config = dict(
    num_attention_heads=9,
    num_key_value_heads=9,
    vocab_size=4096,
    hidden_act='gelu',
    norm='layernorm',
    qk_norm=False,
    init_std_qkv=0.0869,
    init_std_o=0.0134,
    weight_decay=0.18,
    decay_fraction=0.726,
    final_lr_fraction=0.0,
    z_loss=0.0001,
    train_tokens=464100000,
    max_steps=7082,
    dataset='wikipedia_en',
)
Each number is 500 + 40 x the weight over its row's rms, rounded and kept within 0 to 999. Layers, rows and columns count from 0. Numbers have three digits each. The size before them is the row's rms in percent of the matrix's.

# layer 10 MLP down (transposed), 768x192, rms 0.0522, rows 547-619, columns 96-191
102:444452541466508549532432478484502516468473517468528447524545471485561485488489521548512528563554510504500451533522467485442520500507456504467526454449416486468579469476527499509552509529553495460532437538438513555525482555509441529559504540514589442490493445533435441518503577500572453470
098:503527595487480439472530447501562547456519558520436440430538498471537552497517471442511488482575507488424586496446490465494508517526441470448525532517438464511484481493473487505536470552535478507510456467514454508465487515498516473454489481488566494539462492482518508491515549512497513488
086:504522526543572486512456526490498467515504527500505475529420530458532529464462420448481554476484497494426470575514586536536515512543484533558604495426557459491482554468523538547499482537481493511480506570446532504511459533459484440482450499574499415465526535508454477532460532553478526488
102:419500437419474480530495503420551503524484535432462496525483485512439437554536460407467530442491475478459539515515534518506509464560470518513491522442463522546468507502494528440463485497541488566532516574494450503404557450465458464514520522549520514527509533544515531498475456483491421529
100:449486511502488506531452462534516491479537558474489518490485451577517470435565512487521438531519546486475510514517526588518504532485512523549460506558501489481569485463575501485412542422481523492529559470502482500492513475503460480530512461540513514466530558470406501533451546495505576510
115:498484534528456461482469497503496490558466495537511515459451507496455528482456495432425529537443496443502523540517538452441448512508514579374547506488466470482482511518476524527531499443447527517502457504515544478522513619515442460528539532538473539502536467511546580507459544479378486533
100:488569506501448474493501451538477539524493550490556368504515534523514514511456460452545460443529472525505482497520529425496493547500447563527517499466530465512500451476493532509482536512511477419572537466446391505516532467478534511455552527550488525464508574457444543527564510504551578520
088:511532544582508549457471510460535474434483467597555452497464591491503512504436480530492475506499530518445478450466529480470518428556445511488477467464524542444482521488530472488495468431526525492452587524491478487511502532545464452455461553489456459521460489532441525453454558527471456462
097:517524471526539501536481535460510557473509516497466464530478535527486542472522523531513529555475486460576480509468519418491483519425487507449477477475505434436579482456504493489507481552523518539415460524515481501526551514402460451495512511511562496545480535453496489486480479463455454499
105:513494496480509518476464447553570488489462540448604586553489527436498531402467463516465472528521515537537498492537534545483497477464520517530449457553505524442493497430463508482555578540437510469519503540551485456436539581459601423497522533448536478512555440480435425486532541431531553515
095:478499515491469524518481540465522502399477529428459490462552511470482456457548437491495509481565555499496498575478537463493481489473431468589448411453567573511530533463472437556505436546487481462524503528478532482498556512520472526518505492482505490524503437549514495440473476506554474512
089:548567513534522462555454470466445489475513431572514383532499477528602480434529503492526406519502502567533466482460470543429488504484477444532560548523593479490545505466513487464482500492460456470484497471479563544442483480490510516512541453487498504562458505537521529455478489521510489502
092:486532526510551507509521558453514504503539455448500539438541497562553585543496441471528514493436481515494500489527490437507467551438481412506459520470602534540454447480506499515474493532476549505470482496455480476467588607508516478465509553438535478489493414470524535520518529450477488495
105:543512525515476488501428526544526417521477554536527503566430447526447503526454542569469529439486455479449459568546533540462542425497522565523471470548480417496533531512510536456507475498481500563456515430460539501518519516488538462448458545494451480461497440503516479493507505503553562545
095:482499518527507423532522461497513501526466538459497464495482547537444500540500565518481522474534448527590429499500543518510466522405483445467515568532425562582505571389468498561461564500393549520490577536493499448443544477487524452507460469480504481504572503486510431513509553528508523509
103:497537487501483458510492376535506426481408524508505480596543487506524534495466515509431483483423496592501517518580491572431509431455474525526537582475552442477505462477469545547545622539493542403467454485468536476483502470480516513570500511453478527426513481510516505443495478503510500505
104:460529484520500510511519491481518490455519500565464469494431473486484447526522470439555495506455545429553432531508525532426454522473492501510519476490528468499523566514551465546489548523465533591567537470524444463490565555448512456497494517462650426452572510594427420505500487509513488515
099:513496483496564449501502511481468519479567491504460498556583457471431502439442443581423517514496547567469482492455563541439493537538491491468514475516480457515487512577554549510544553525453462519482504509476453480578455498509508578512442465488504491511537530521471471476474387424492449469
104:511563499570544517503467541485481564475461487475547479426487501478395457469456464474462531449534486539485534486537539418565482430431514461526515463473414526451525526516592506457557539507534487492482461462449549495488481567502475447491491511515484462571517421479568525579560542422486456489
104:410447425485527545513480453501485478449544517481538464507540492498553538513568456461488433475428462508492492496505572484499549505502513549461483460466483509473448451514496518480456523529520548437536495542433464469483507427539498513488536523507499499548467499484476545491481448534467466486
094:555467463548534486539519447493486561529490515387500529467431511516478476461515502529507452535501511533501512515500391417487554435455508543479501547462504462466553440490497550544493535508536498513504540466439508554485462528496483506418477510515539457542451448450443561498514459544499576547
107:506494496534553527576496425529500537477461481459478449574522451474415491555532469495495506485408544540481492522453579564411452540515518538514496471517554457452470497517440507461573488534495569486496514463553555523534477587502482485485486438437442556453472493515575519475395555484531421430
107:373463476430484476539457506534489497522490519525515445456490468489497571460478521509534516467476507475550500527555541460439452565500524489489488489537535581568457541449462472496503486557482490594508506455452600528478532533480520467481457492512553422493555572568472469486479509451499453527
099:482558518481508464442514493477508511535535528519509482495462470540498495454413519494501466577480486391485486587426581562460477550534514489455554409495483471465512463495536533468488471447477517495524488522418505501500490515459445509478511514577530560487559434576454480538501464480593481481
102:416532526453518468515466531568506522486556591485532592441558493505574470429505548437501542453446514432538431543467487557504454495494430439480514507499469508438526565451511444437493525518482454548481543534468494567467505514561505491520504467400541490471514481513510491511486479493428503497
108:506525491563496467398460496522458482527507536528453459515506468459517542471501509444455532458426499458454489564536497439571486353460481531524513506511472492513489517493511415537522440528552530547521386529514503552503536556538460548459513487556521415543571438439528508560482455500512496412
097:498508533465463542502497458482497435565482413471482463444489483498517491484515434507506523447509455526519532490429517531402538518538479474478542520544615519479478554423519502476532456500501545482463524538518475585531470449465533522518458547467481537496374484511494548433539526504543520494
086:509474516517481529471549565520561463552462538457555531517514542501427430544515446500458481423549578559529526470493434507530534480422485490467493483452461442493525474502523581499543510496484541457472490496458431488534460503560470532505532506484522506504449503457470489524553441485525511510
093:458553533424553517538454527488500507607572529507515551572522502526481459449509509513548533496551476449505494536455520422447413517510536541493433544446489460573541455506531474502554474547508532447555475515504506513454518530522497468508478483515516518536568407495511520503471476476498481528
104:530463500521542512431482495428496485486519535500533492577486474528458554498454535457489516478606557440512491501576470525465480550386479428531506489484482563483509549475487502467469425579568461563486452511475517494496458441530477540588520499530538483463542473476463509473474521566505446532
108:541471431497462486554487504601516524479474551482516494472549562536450469522484476482414494488581505556433500421453481542493485452488513584489465417549516515585502498499571568424532494509504483539489497490538521511541560484463512488454542500446424483528465550543618541451492449439578523491
100:472490510504500506539493516489512525563522482501556449500490485482567494524530467498463457520538515538480512499514468465492481461431446490466490527580498525481531516463423521501457519550485541444468559514546485561439483484465490518458357523572447597508478446554506461446531510528460486570
103:545541541487523543553418444582457474510530571451538443557511477470528580420516538541414587407408441467493478506513457446453446480536557528511463509521493515525428496480493501500557509497504451488480494545500507472589528527447503507516442479541427547520513447518502524489501562494478489495
110:560491533440511492492503441461521504483452551476463498527525522465503510440499424492499558479502519472503457511455531460476463440548502502580422532540562463515538545516489557509492468510467477450500417541526489393499529518444477535481490447522459510526525521477499441559379540423533488551
093:535484417522480558483510559437509506464613518553409525478427470497585547534522487508530505533437493505534490463484508394482522545454535547496559459479523563504532493533466501451465512515543476494514415512513534492555521532535556514490435490527537492512516469490489553529576524457406559445
102:470517518486463467472468464533589472478499409487503501532497471543523529480462508452505591492493513448543472476474535487470389509587483438432478506545501516492472527520440536526570504507529491476459501510568537534445493536494513489498464422540482517457472484516509449478511582464554551491
114:483617482432485619445465481506462483507522460491421532449527492481448503475499450479508512510540515429513509507450506508554484511587482523511522483572442520513488489512427502492485514540458458493544495535511459522477487412452525475588491497550535471521484492497442534522541480525435509503
093:463448517515520541537518504475434459470474543510444437504458480532499456493492543485559501441469450475539473527505521485530530491450492487447590479473469535496513462531580527536436496455527495523489524574444496549488526523557510540508517488485528564471486566521485605437440404445552509489
085:600542451537520500498500526464402526556507501543484465506475464418489556553530464518584588447488530440493496448519527481534562528476528446460516465453533548482523479447476519524546412484523412437465426511472473529486517491561516501519486469465474380561483559494496450481498598478504546454
095:506481507502542473523462522506478430500539546500434458480541480537450510495458464521501488460534519522519548580544484542574547442498544511504476443571463486474497528483538559503471536505465464467530488553532452541392473464521547472490506513439523532453508492392557533520492493474488540540
102:550535445496508517455567520507559496499484545516565452509554444519468499507539420506557485465511519466494585587522557479433530538449469473407516455488495525440507446458514530557507479475479586445453524498447477485471430504546441480546500481474537554491565438471492482481492493562527434528
086:545455553581518455483462569459490493508421543453549451502533502486521469547522480428454449494517460527472410525487480536535519467524528481447519502507460524532503499459507539514467490498466521514480427418516424441530580538482462492565458459533492523474458506508502507468534558506385535549
102:457518428491549517514544457474551489479502443470501564521413524512533467502497549562431605469458456435505499504451580525498563476504533444476500500531479537465447490428547500520532475472541523561580518543476447454523434506521518492473473521480565468458562490564493555455559547436484471502
094:491457484514488569476424533489524576460480588545433544485517563502520509552494526541484549466502480455484511441499614581534445379408480478493494455490420479492437515525532407469519433529475517528441503595468463529426432482509493535461496480529486494509487480544459510479461505551485460485
098:451509460461602542491514538497548495499590514418505521569514532529481532487539489438449408449552467511483472549522517494518472438473509530558446485414574430533500477497516511541480526425608528484493552494437491468475491529498459472481529469519477509412477567494498542574503508532553530480
101:465562559586502405505520548518556541534500544461466462500469473483508478455447506508501479553464424464492450470517525494526537461460549506516434449496464509554500484504502470495502411506541544501520456465525517510505480559532512507503528523465450487492472475608500498496510562545540517526
094:534490496498524509513484461466472454542456438508535505506500522533510435557513574519559464507557467467463470456462542533513539535496539519490549489553502489479481451507598495462458430480477468504426518562521516486519478469514567417466544531560505471451494527476398532516526551457520505529
093:495446512484487544492507403465494486436531471470464533508547515483518471443504516501517529523496569547567533509434508519560564518521466525454429401465447496538517568531497508561509495484456540532606517440551438509508579466479541447504543524460530476498574486513491463463498465496504491552
100:452506506488574503463415550529551503479488535546560510530454467428541530516486532471441460446436560479462525423476458493546506474550453525540533579512592449421511486457478503428483453518481513516479471489469475473561523587489510468504507483526513433557421497430493470510522483485512516522
098:509458512484523507425399544460550481487493504493514459530526490563528495469482488513413458482429503545557491503526476499563493548488476514467552488549482454539588474482561507472509467552439514541484480474454507547530447357510524478493537552433617527505427521430519438591542480439486529571
093:580568493492489521466440503474510547544471543491539446525528540509463470454468599520540497466453572464536552527464567512540488494504460486504422423516504481479490450451419557530542544542487554497581528474530450472505552586585424468580471466436546487466497543491507501469542498462442440468
104:548467512425522459537464474523516516536573428471485433486507438493585498507482555537482536518497468526599531464486555532444472553502463492482541566471464534523592467486521530476510500438563449502491519469472445490492522450393513538507462461475543517421549513415528533573521555511497561578
103:537524476513457510514512500545445570494480491514537508504445492523512472541543570486521451496494503578558436527491441469540539465478483476530458515467535469468516523543530570485491537469491566501531577525433452498476491481525525479517504565467452483540553494507579521453480391536601528449
101:454476566512502494528463506523541432524572460534426510464483553497522544480547488521507440527467540495474467541517502439459473531403421596456529516437562496492461461509529531531458486490493494422458450564440564476526483519492515524531493552463508492474491471462497480478518534516475474517
103:537563479409436459439506533572448464515521543421518465549523469573536540490492543487453510507454457468514560487498470478492526584538480493482508508586604500431486511491447469513474574503457516442516543500513497510518477513525566555529518409535459494464580485525564478446512521549445567474
105:418504514562500488548404450458543486542515576511528520467508556486508526512470522516570562449455535486496481526529467564507530499525541450456562486532467511552473413504533487431419466465480473495504451503500519498526519588530492497468470453496496498520461500526520541532464506524390466471
104:450467487536514504515485428451401422492430489541512545508493467406578469489573472434470460557532509485458455491496498577449401486527500455517506451453451560501525498551528484563550487475492499494483518485523464441479494417528544507476540423570466510522492529562487575496504491483421475510
108:579437495481450543521469523510605494519514505528447482467471513489530526525536547515488493482556487480454527523491507540531484465437505564513490571545491525413458500552621542444486523508538510445457499559494498440469484528510570484548419487529516484444547489454530431511529507454471448555
108:529574449480560480480573457510561541495514622514429481591485493409567517506572529571522511511511517506512517558458449468480538475453556522488483469440504503480472510477468492566468519470481519475472491483504491520471514448538497506538489458488474520446481517552487499478485556464466564461
094:459584455531489494517560508510540435512521552503511565538510573494493474428547566475465448599544572480547494474524417426437465505440525475537388558496473450528497548507509508479523518492567528536438579470523449516486549458505467511486496466518460538453420558563481498524468509543545518403
096:457451551468508553407452464554512513474562547476540529547518521602489511525484508510496409432479463490455491529556542578522530455469477502551534502591495511450535491487461512523545551503388429512525517522552449488526440495543473519546499547478487492456508431540541455470423455531545556470
097:483527552498495519523514502549480418444517437568572466492496568459467500499506529562514446427568510525539544464510437511514466544480481471521505546471459551481488439463513524438496466487434538487543499478487443481411453576479559501470496468511471526459534515484495505523467470513406543432
096:462513445473527530422550487479513530500514434518530522526471435446556472546565430418496542529449472506512459578468499515521538567565464512480443511484483435586553547458531453494475566460477509473511454532539513431528525493510485465532560519490469517502481564547541542423510533537510452570
111:486438466495534495438551447460480484501454575564398493528560458517536504569543465484492500476499510502573555434537487400453454449553539470551486552508481478482565506443524523500452502536528562536474515473491485508446492565486517572452521548572559486490464491578483518526546433493463469462
098:514480476551549474548542524510495537585521461455522505498421509559529500473506475465512512590503532531506534463489531490428550502483425493520564438505495501514573501512550509450470505580582532548481445510491489498516538502480504495521533500471527490436487509489409508499530488517511515501
103:436498492440422600495457498559474529475513493494464437524384481469560442593489457472468469482515468439538478572450481454534558540492464469446487470519554520481469477474508492473503516398601486506504488514517474490570522517524545466474542449528518473490524436467555520548555522519523479516
099:449496565556445531482463555480493537425515566521500460516495561502435479526437557492537505478524594521495481544455465469548497561453560517500520484505528470484500466463507528435519465448533502522491484454468490577483479502487499467563451463480552392512498475485575458580469530548448455535
101:585505470484462526467480488474488536464492435450524537506618414513480539467444454507515517563534510549489424563491535473528507460476499484454510502484500537480550518553458516505487547504463422497537526566448484471539596520580497565493561475500534481534439451428486516484458467503480464490
111:495492438497579526481416520479536437508466455424512588555461573474506487447560477530500452541587482470559550513492495519567481495438498511501402522459513476578449543564595511556538498550512554461469472573495545489515460522487544494535488548490415480454520478468584490504520505502478447489
093:479543477492575517539432562504525559529497493487493464574572448529539527462444467480508515464501527496509450470560444525408476506527484485476517501406476566464433463564496523571456429523482468523498455511510516410470495496495481515573507430489434506510508583501564590546461510456464483506
096:499490473506560540433495462533569514450515513530459490489510562469505491533506536428533478506553464507513393542446468498495478515505511507587512559442484483507517484440502499545534593416533587467463544443499462494524496478528477539503519516508527512517434474492478497509462561476536476461
100:487528502499498467556522483483513493564469476461513492450506494521533482457543481454450485486515458509453463479454528531525480466522441514499470482457551465505473497413396503510490496558444557526466467495558527537486506536411491477506442478512542453591522507479402454475484560543496511498
097:534504510465541547538515579485522499526453571546516488534467507459486472486407492468513479528547556527475520474541490563471483544501471497436570504471515484472514503546446411530497575488451456450524540439432523526508465554505462432488469484419545478499437537463479489465453516491450511473
# layer 10 MLP up, 768x192, rms 0.0879, rows 548-619, columns 96-191
101:457452507506528545467454504533472529511492407446479576534498496497513474521450508410496564462468438442538462450511548457526501563531489431493459407492516548562541507543513493499508458606513540482596550492477541490555492490479562475455489467534496474457458545465473538507514500557465532494
091:530447513489506469524521500522499531512529492403536512433512558512487508554523472497525564573550463461502453542535528561470468501543469505528487479452478526478464564471516432560489495429510455497521485491446416525568502500508553521434420548532517438514445514546589434455535505473554568547
101:497533492544528534485493475498485527500540537477427536507448524448528496565539437528459453595514474463519487523532438512540482499503472534498559516479453529458477459475467544527495596473485445446541502476490538479495448449434512519462519438535471578560531487567449636509478448530503500545
081:487462546444548543497544490544518455531497469453516460520522484473471454481523422448541504455450496418426571504519493442445532490508533454463458495435484545535526565512501466459501457479488471474444528469467449465506487376504480547529570500518571470555498485470536533528509518559519493442
102:534491445499513549522519480455453486551560551502522464492489451463571477501514437442477532540549447475481474518508554583476525535542508479469482563578551524505500533512545515444461467476473528520491465542499499494503506424528531617532481524490458437497482480465418486508586464513529493534
103:516494426569535497518540491517443463461504487477555504478486441476512454507542456515496495551507511492438517462471410447477476427479509506559446494550549546534472483592547426521433484526538475499548499503542442557476560478533509608494440525456505495483477477459487467485493483461538511488
099:454529550479501510522451508512526522568424472473489501525431491518504467476528518480476473514457527550498506453442435538444428519538418510501500558535508539487505537446545548546529464506476554428456463505474447533483462554490493507543510556459427540526495449524410560456526535429551477522
098:572511459512506483532492416473482498436512435527551534570520531456560525521543437414485495503511481496470505507520433437512562503443493550445549452482521513539469534504482479522535510550499484432512526474578554419463516465453541517491495528470559523453497496491505522468477453482568492552
105:529540536457520435515529546548498487480463570484526491502461531514422507539493502528470469452456574555506450562440467540534429450468567439489461508449453537421541502448560539450529473547480566496497545525426521519503463565508525511483507532559472543463448536521508564476489492447470575507
093:488614533489498544509483490555549411537457493464485495556548460562550511539516501521511483455535519518504520490399553517506469428508448471499501500463535504481515462522595524536416446494543575554569507484495486568525469478533519466475488455516512516526472599580476523456473464494474465440
093:458502460465596530500441473569438510536489538502503567520527590515478500557557410507533570455536437464533530491494513491468496498548484483480519558497504496468475508446533429490508527429467561537500635451490500512572532488545455437469538535539450452505508558534487472517511429509434506531
092:548535516494466566495542579460524466509458471470533464464525500480468531438479528549511504447448560577489503550562440396469432542551500458521511525412505501529489521488513483520472460552505491514484497529509448420472489500496447503523455562517492468482519466523450509584516461481520518525
102:527492459469519455532458532533462530470493512481445543467459491527504497483415461496534544465510511460478513491468488484513454472500495454537447406478481549533481508531428514478476505468437406546443503457455457444491514462533485458545502519526523570492559537472522580516535450496591448444
088:576491528509503519543513404516513504543469536473509477483498457481521488524541502469516484586555492460495546454514553549498422464454525449506478485496538460525535496475488491531560488408483440477441499450506547457526392506536519493584549491516518504448529504540535440550501509545508476468
097:465522554476461523534509569532474518476516491493500556433458452475446441522485443479536473497452577537554548470508595452463447539523488504497457496531458470472456505456509499453557467437483544547451483552552524528456504536506499456452383485519501520507460485471581558576520543490534537506
102:530453552492510488486485485489517511449533530468457519471581527551525489444483500460553529528489476468486502404449478509492456483496520551440445521472496517425501470476451544504515484478504442483515513566569493532524528508558461502570497470365429585437535518485533525549386556517487537411
102:513547472419601496606483475526520502433457505507459511403486546509524517516463580466535522514472507526439495476413522520497516496582433478485570479597481486516499457496500508507541508495495567500476444525475465497471503548514422502546569517494463442396523454544516518480491498430526578505
101:479490520471465512497457518516520471493520491480563468498554513510541433585558502471558573541545470484534469497447492501505478490482506551536581557536489510486584560487508430470490472487513532441523560487512445490504397567510472555524416488543599520506514484519458531420537512490458461480
105:508547472445485459458508529510526512529525542576600509446485471417499537503498542508564535494490446519460480490488497494417489439549521443485510551481540434469459448466481510505483531450527456528463521416480552509475528530517510553483470525478446493479479531433453467475473531463453547505
100:450562413566507491439514511523502455498479529518515529505525530539549524508469465486489502611440502548485488527519509522514417457409554535490545472472491561589437495551453474513407411510504520532422473480511528426491534485528452476490549469528498477525496494529499545484547555451417445516
103:451548483473451509483475481473499573512514464435493493509476513468527466475471517496523502547486495510464515476427469543517465502472542400538561563508490487508523503550454541492537548519432516516548523537524514473444592573483565462527493554543452453519611440537545462486500514537468600518
105:481503536495492459435441520489525451442396492480465517497382476480466505507531554432538505474515518517437442476465540476510538537502494482505496532505447464464403440482489516460522432446559520482456522520480548515535527570401500474549529459548471489497554490568490516552558518510481542404
095:529485570471463517443511459515421565478506508520467463493456448482482530520485506488524510511489555559493462503427483492527428484453499443479489418504479529519593440478490511465566528488580478503444459569544520584487412508515575536527434480502525485500517533570536506517486612507514535509
106:488524491520502430494563476572456426530450494519521505465450482532466466453525500442417558430486502519526491552429504474550582468495529488498419418531526550470499535518501430488452496531467494483490499444500484495485604537549501463553462498471481434497525518546516469531575439470456510523
092:523463494520452572510495425430561494463498421495471436487510484506537482461485477469495506505546504485486502492543513567501602464513493520478550510534545439516458455551457563524439494455506544509501589439524441535505484468495423477537503560525455501510526549554481472490485533570470536503
096:535536480522446506506456521557447502423518498470457512501505516533498480476499504528473467483521484521478462545525438548435531386499481514495471457499496512465445490487516474499535554432528508442529572506497503469554475555562512562540449420464492543534548535475559500442533488537499548490
091:450480460454493427466501503500518493527450431526447466504513467556447469541497478474543441488487426518498493560555492460487521586540511489534495557511451518518505542508459433424505526518471434494490534477547505537471515499513550402493545451551482466465508521515505533558507524438463472413
099:492466551540578486395546494459551526520527528452474582553473520448463490481545483462450520479477524559523505465554524533509495445546471461584529474521474468532542496536461510534543488481405514495454511532503526577500597555529492452478509511485536524515504565532551580552516531534528426539
095:608484431517512515486546459497527472610546460463547527511506506485483507571532502544528506535372459488468505499414530520502517493499504515479472505538479460442427466492500470479559480460444561482464480531534584450513500501454540532472487516464531461442438506565572580489563487451565470554
102:503550479562524485404480516508516427508497498533508501471510542388523498500488527532559593479426511441455530534477434490510475394482466493491471571511487449440498486525481492514489489514484528553536492523476488417584508504511515556515470462519460435463458521459520556492498447513542476524
106:502583576553503547604508555448470540563523463529510483560485569467456466559536570497443535456419515532562487513496535477476387554576421488487481481484440542505553496491532557459567515455514513494470500536536508486502458553512516448543515513499453499535561508440492431519445523503504434502
102:563484521529523510518448572465463462499482479506543550433472512505477454428503536588584520548568508555451517491452509399469443490538547486543573554456436541520572481478484425536525513462479566565523388511502463473487461475541439486511457467509574480492491449488487575505487531561517509445
110:545552491532502512468430532566468553501481419447482499557459553480527515561508487499461421482442509440496483502503530560520437534480487531557515528486435521553484525529444526478481489539533460569565495507492557383539569512563495535520441475501464492584497492550507528549501498512498417524
091:476513577465481560446524497439539490497530564488448528491487501484462401530528484491460501476511498587447556487538526523473480458585453451485618516553445521444499464544497488473513472476468485538446473449550520533566432449519488487504472451431474466498517424422510483538557516513534508491
106:466499432580549498447489550473484527565534435513474578489540472487512439509545495543462491503561456554451503565533434488496473515500482439504450453521511426545518527489501532485570456554530457531570538442463524496480509512485507495470476469457483518601412559555515486459481466444450446475
107:509531520486565493541543452503519492511585530527442499578478440580460555499477487513463499477544420565555473466459505511555493501563469489511520472462573502503525541498506559509488492464547467475520486482480472508418478475588486481527520458504603506528514530509494527555562462475470576461
098:433520499510493459496488507470515489466474565413466516461568461509581551487490497516522496528423524571493534567423540398515519504419455458503501502455494492487518542489476408532465450530536483548524455594506557496478479519539529560473518527561557510486565505466509511493496402490485464470
087:538499458527535472523487505477463486499514537507519501488548486499538460524581529513524503596472481496493542516485509464506464500474574482512535552496443466483599504488427532550502461593499498488452495464518532587430599481473513441498489535546474477521576401454530472517561521562495470490
107:424509523555545494512567526521488516537424488554457476494506472566541460595465541505513511547458535502490421455477450526519518467448546518500481518446554478448409472489515430456510549462552402484586557469479522461438503486479545451560507479549446461466465540522551457543499474516483528482
099:503445494544489496557536476467500472438471520423468455547557494506443490456505408437513530485552497463547472459534493505533506430548569487480506514517504401488498488523541525498510414529530533590531410517493510469478560447479486528578494537519474533573484455429470594494504496545478453501
096:447443495496539511416495536512558473558525461504515498438513517514457495548481540501482561509388581461509500578491414518513485528492489484526594524515485432477505486511470521463481473546478510490389545573515503465530486531484477445532472486556477488520531496519587440503506528429445503564
097:548524558508560525505456499462463433450528468538465459504521502511504439427523539522612451460498609476550520549519464491480468474501507478529599451499574430501525413519534550441463505487501551529513525493507545485469533460559470581565517520509479447550491532494578457536584446465523504495
106:467548556543541487550446480529544479452496467433431442490506464472435468541519473491515459412419525446479545512516546529519480484591588489514463447443524529475611489431529540472531502479507539469529479546561429444581565441453508530475536485458549502393529457467453517499516505481458487521
100:524463461563509561527507518448495476486484471536471559482533447501490522463505526561537556477477551496542540484535470468416559503460515554595454536514452514515457525448513467471470513500557532413485456513420458491428575523512531470527498499468535544475563489497554518438462460422503540450
092:436530485497473504461525443481508516467411494520476613466477424528564594544546488468492514465507540552512497498544553502479529559503524467470575556530452505525468525475462505450493537494499496529530454599566509575496488521486494506486463589494512523523460517527488434468519459547530541466
103:522450405518463507507487567493532439476526557578492536523456523470603552506483534470551454547502458523543442458514544475447495434484555576556500477472437572454505493528461507518543525500501483510525464635535532484465492503505553483577427434524499518502480519455517523470464504469483528420
087:459501494486454545462484517450473504476497499494486557612506507574522595529467490465535517441487453477434513466526411507443535502524520569529478531516557494563540465477528504451449504411507456500488546526492530499495416482482540487488499468525460509536493505527524435576539491518469427456
103:524514412501444452488472481552532546463572457506467475559552505449566524441424434538483504517494429476409505401494423509483515505471551553502476531489474449514545447535487570451505436466465537496488552469474458522508480542476509513472460532524443538566554531502485561491458483537595513536
091:467431464504555486443483461474584484494435462551488459462535569539483439557446441516569458516507510512424437559506546500480411522461501473459550502533438484473447488500463411596532408509427523457509564555472451456459474476517443467507540505539524500496512504535563479489447449568534473481
094:485523457509481470537512490452485517577575505505409590517597485466515510525560495501549517477447515467537480511531496505506466505456551517540546508472435495453462470540477516498479515459496413408449494494553495510501474509503554495534442540502555453515533530510450535481569484470543442495
105:555488493494473453474570467473518495484466517501488481478503515420464529426516550351503515453495480538446508490475535487503548500559504485502539483518554470497514559441582548497529517437515471533497463494490479491493466526452530426557499508434526510504474466447427474538501507473526525457
098:475482581452510410550553475466596502527515453544475471469481437496522483488520512474517542533465551477538454493463506511456504520529515539557498471576528491443496513482409525601486486476436518527587555474485465384491518532484493518482471547490464488472489497459482470525457582426480478495
096:529494491476533538547556534511577516613506538484451525485512537501453477565536558431444514445433484541584531445506471536410482448485435454487472494513435549477539511491466442473503457495568496559461499476475465515526496506545472483505484487492411468507472548540516569546532500536538522532
113:474489441471505477589489513435462502560539491504575490490515426462500509559538414461481487515537548468486460521488432433536522455533454495513441495424489460514434489482465449535556472549472508452511580440446484503488573436535562467535519538523554591568473572495509477474466477506522511450
101:588450477461563452604488532505474450508522449452489524513521503564473472485544479446497479556490501489525435492465587476515578477470516411497542532557552493513456433428552532522473489528528496508498535500461465538478520455523484563466480463455522463495450470500472515516509560487507533533
108:520421499434573496514566452481568475530529560511493538511543458453456478489614489509447576496495496419515513533514490474477504405511524565427433506549471424539488496446466541517520518497494513518522476477443530497508490610554503596494512538472496551551489512531507533541483459511546572498
113:511565519546563524547561520579434537519532468534560535549495489476495453489503527456513450515486504509553437526443515448458467482479459557494519513497462453488514533448531468468417413484546514521547519537474468527512537546472486530449573538516479537475555453527433502485560421452472506474
105:468568576515432499501529545496484526425533512555452401507518524471565470461487544505491486482566439417426392541422507504495557500517441527479472503506550538544468470505439510549442446544540487560524466407518508464487544496502487486528461483492482516523501509531482545548526434508418509454
100:498525539505548451459498503432487570496531487526528481554509492442495424513433498476480458531499509504510501546490568508495488451473508387610554474459470538483441590465500523517484485482529537463475459512526552578446515509528492459425465542478547561514497507466516505585496485564502507512
115:489503568475507547498591504549519512446498503487545526453555431427520555432547446438474436542440480582513565456406529461450498493449470465460509538442493528518546513470534441470560450465472443546571493488483504482506524519558479511509509490501492523468456548489450507492487501499550481461
103:437445512496503482495532521498488479576465469517455465402488442460482439531509508500536561526507461482440447463495531504503547482532554468522539519490540443480460516536537562497490483453522551585507459520506594458475525505540522526443479509472504517416510519454432540460559520502431561526
096:511471555483505511438475581495471491508524576486452554522555558483535535504543453509506502447515546456529604533502522570533481485522553527533473499521541501440497495491482532535439506429465488531527475511479480516441506559574491483564472487507520540531414532556558480506521477474420514489
115:545538461415478416580526495447504564552506487535504532494479497534567485555491499399506465473506470468453455475509579431500522484536498521468536442456583491450505459454485489474517501516567532515499537543452469483454516496543518492521432457482540548469454489549515507487519457535486543446
101:548486480458527536503464506465493487421526490467457531517482508519533469540555555451540497537547459475470408509517410538579464445464540582498529547436524536542490473474482526528466495514407567574447465507461552472509499445475495478501501430443466527435510439523496537505559532535502526493
105:491423484496500463507564534455468404543548495454515508454509490483551513490518504491462522529525547483396410563518512554476450466494535529514570493392505488523547499412467518527492542483477421452514531521545500533510472441511497495495534422535482466549511514587536545542570499462494563486
103:491526452577464520509472435583497520426476447537537467508542429469568423447583491500549476540452459462488442419621475475471485549466493585498521519446414482524493480484527481442506459499439490564522498488499525509474440497475547503503544509576490533508599477495453530474525391495481450523
102:525563476536528544545505519492514542447498514481482485472495469426498504588483513506477483444430501484489553496526539466512450488547538461481470499543480399432571500472472487527479555535551584492530488542536496553451507465507472448513477414530454492476453508534414447475535484485448548500
108:511493458461483515559517560501574494530442562538499494509534480570580525510514565467514501457512574473453490554595561429567507491517383518487562422505483544568526524431496508491490532487497441535529498484542533574489513498458526519554505511425457486597500480534523526481452517490595495479
093:489497496485530502448524506493501532578433509580574561546455515432499507474495619471394493445479510500503462543531492465420466506507564543535507509443501532530497489489481529526568512475517443530512398563436522498471513503527495517458514563544520598511482460538484438431490530550517473489
099:438513546433607521520507542527494536542537466560536515499568456469518447420478524520534496523514587486468484522495447502526422473561490475494463525457481566489541474471459482495459420484501479484508525546534494481490519446526521465553506532451512492503485532507501486568433448385451555447
107:500570476514551465502521538508461499544503392511517522515445465479554463484481498507510559537430571519457479449520479471522521484526551491576488506484513446467559531473496531435455495589467510571488550484475544505503460525475512507467508594559496419585542494606514427495512536543518525502
102:468451486533504546496568457575463502498454507529490487535427471489537510477528532523432536507488499507507525474533559467427472522453500580490529508520500520492434463511471550610572518560532447557452445512424505484474533457513493598501489509434433528521486488506546531492451508460492462437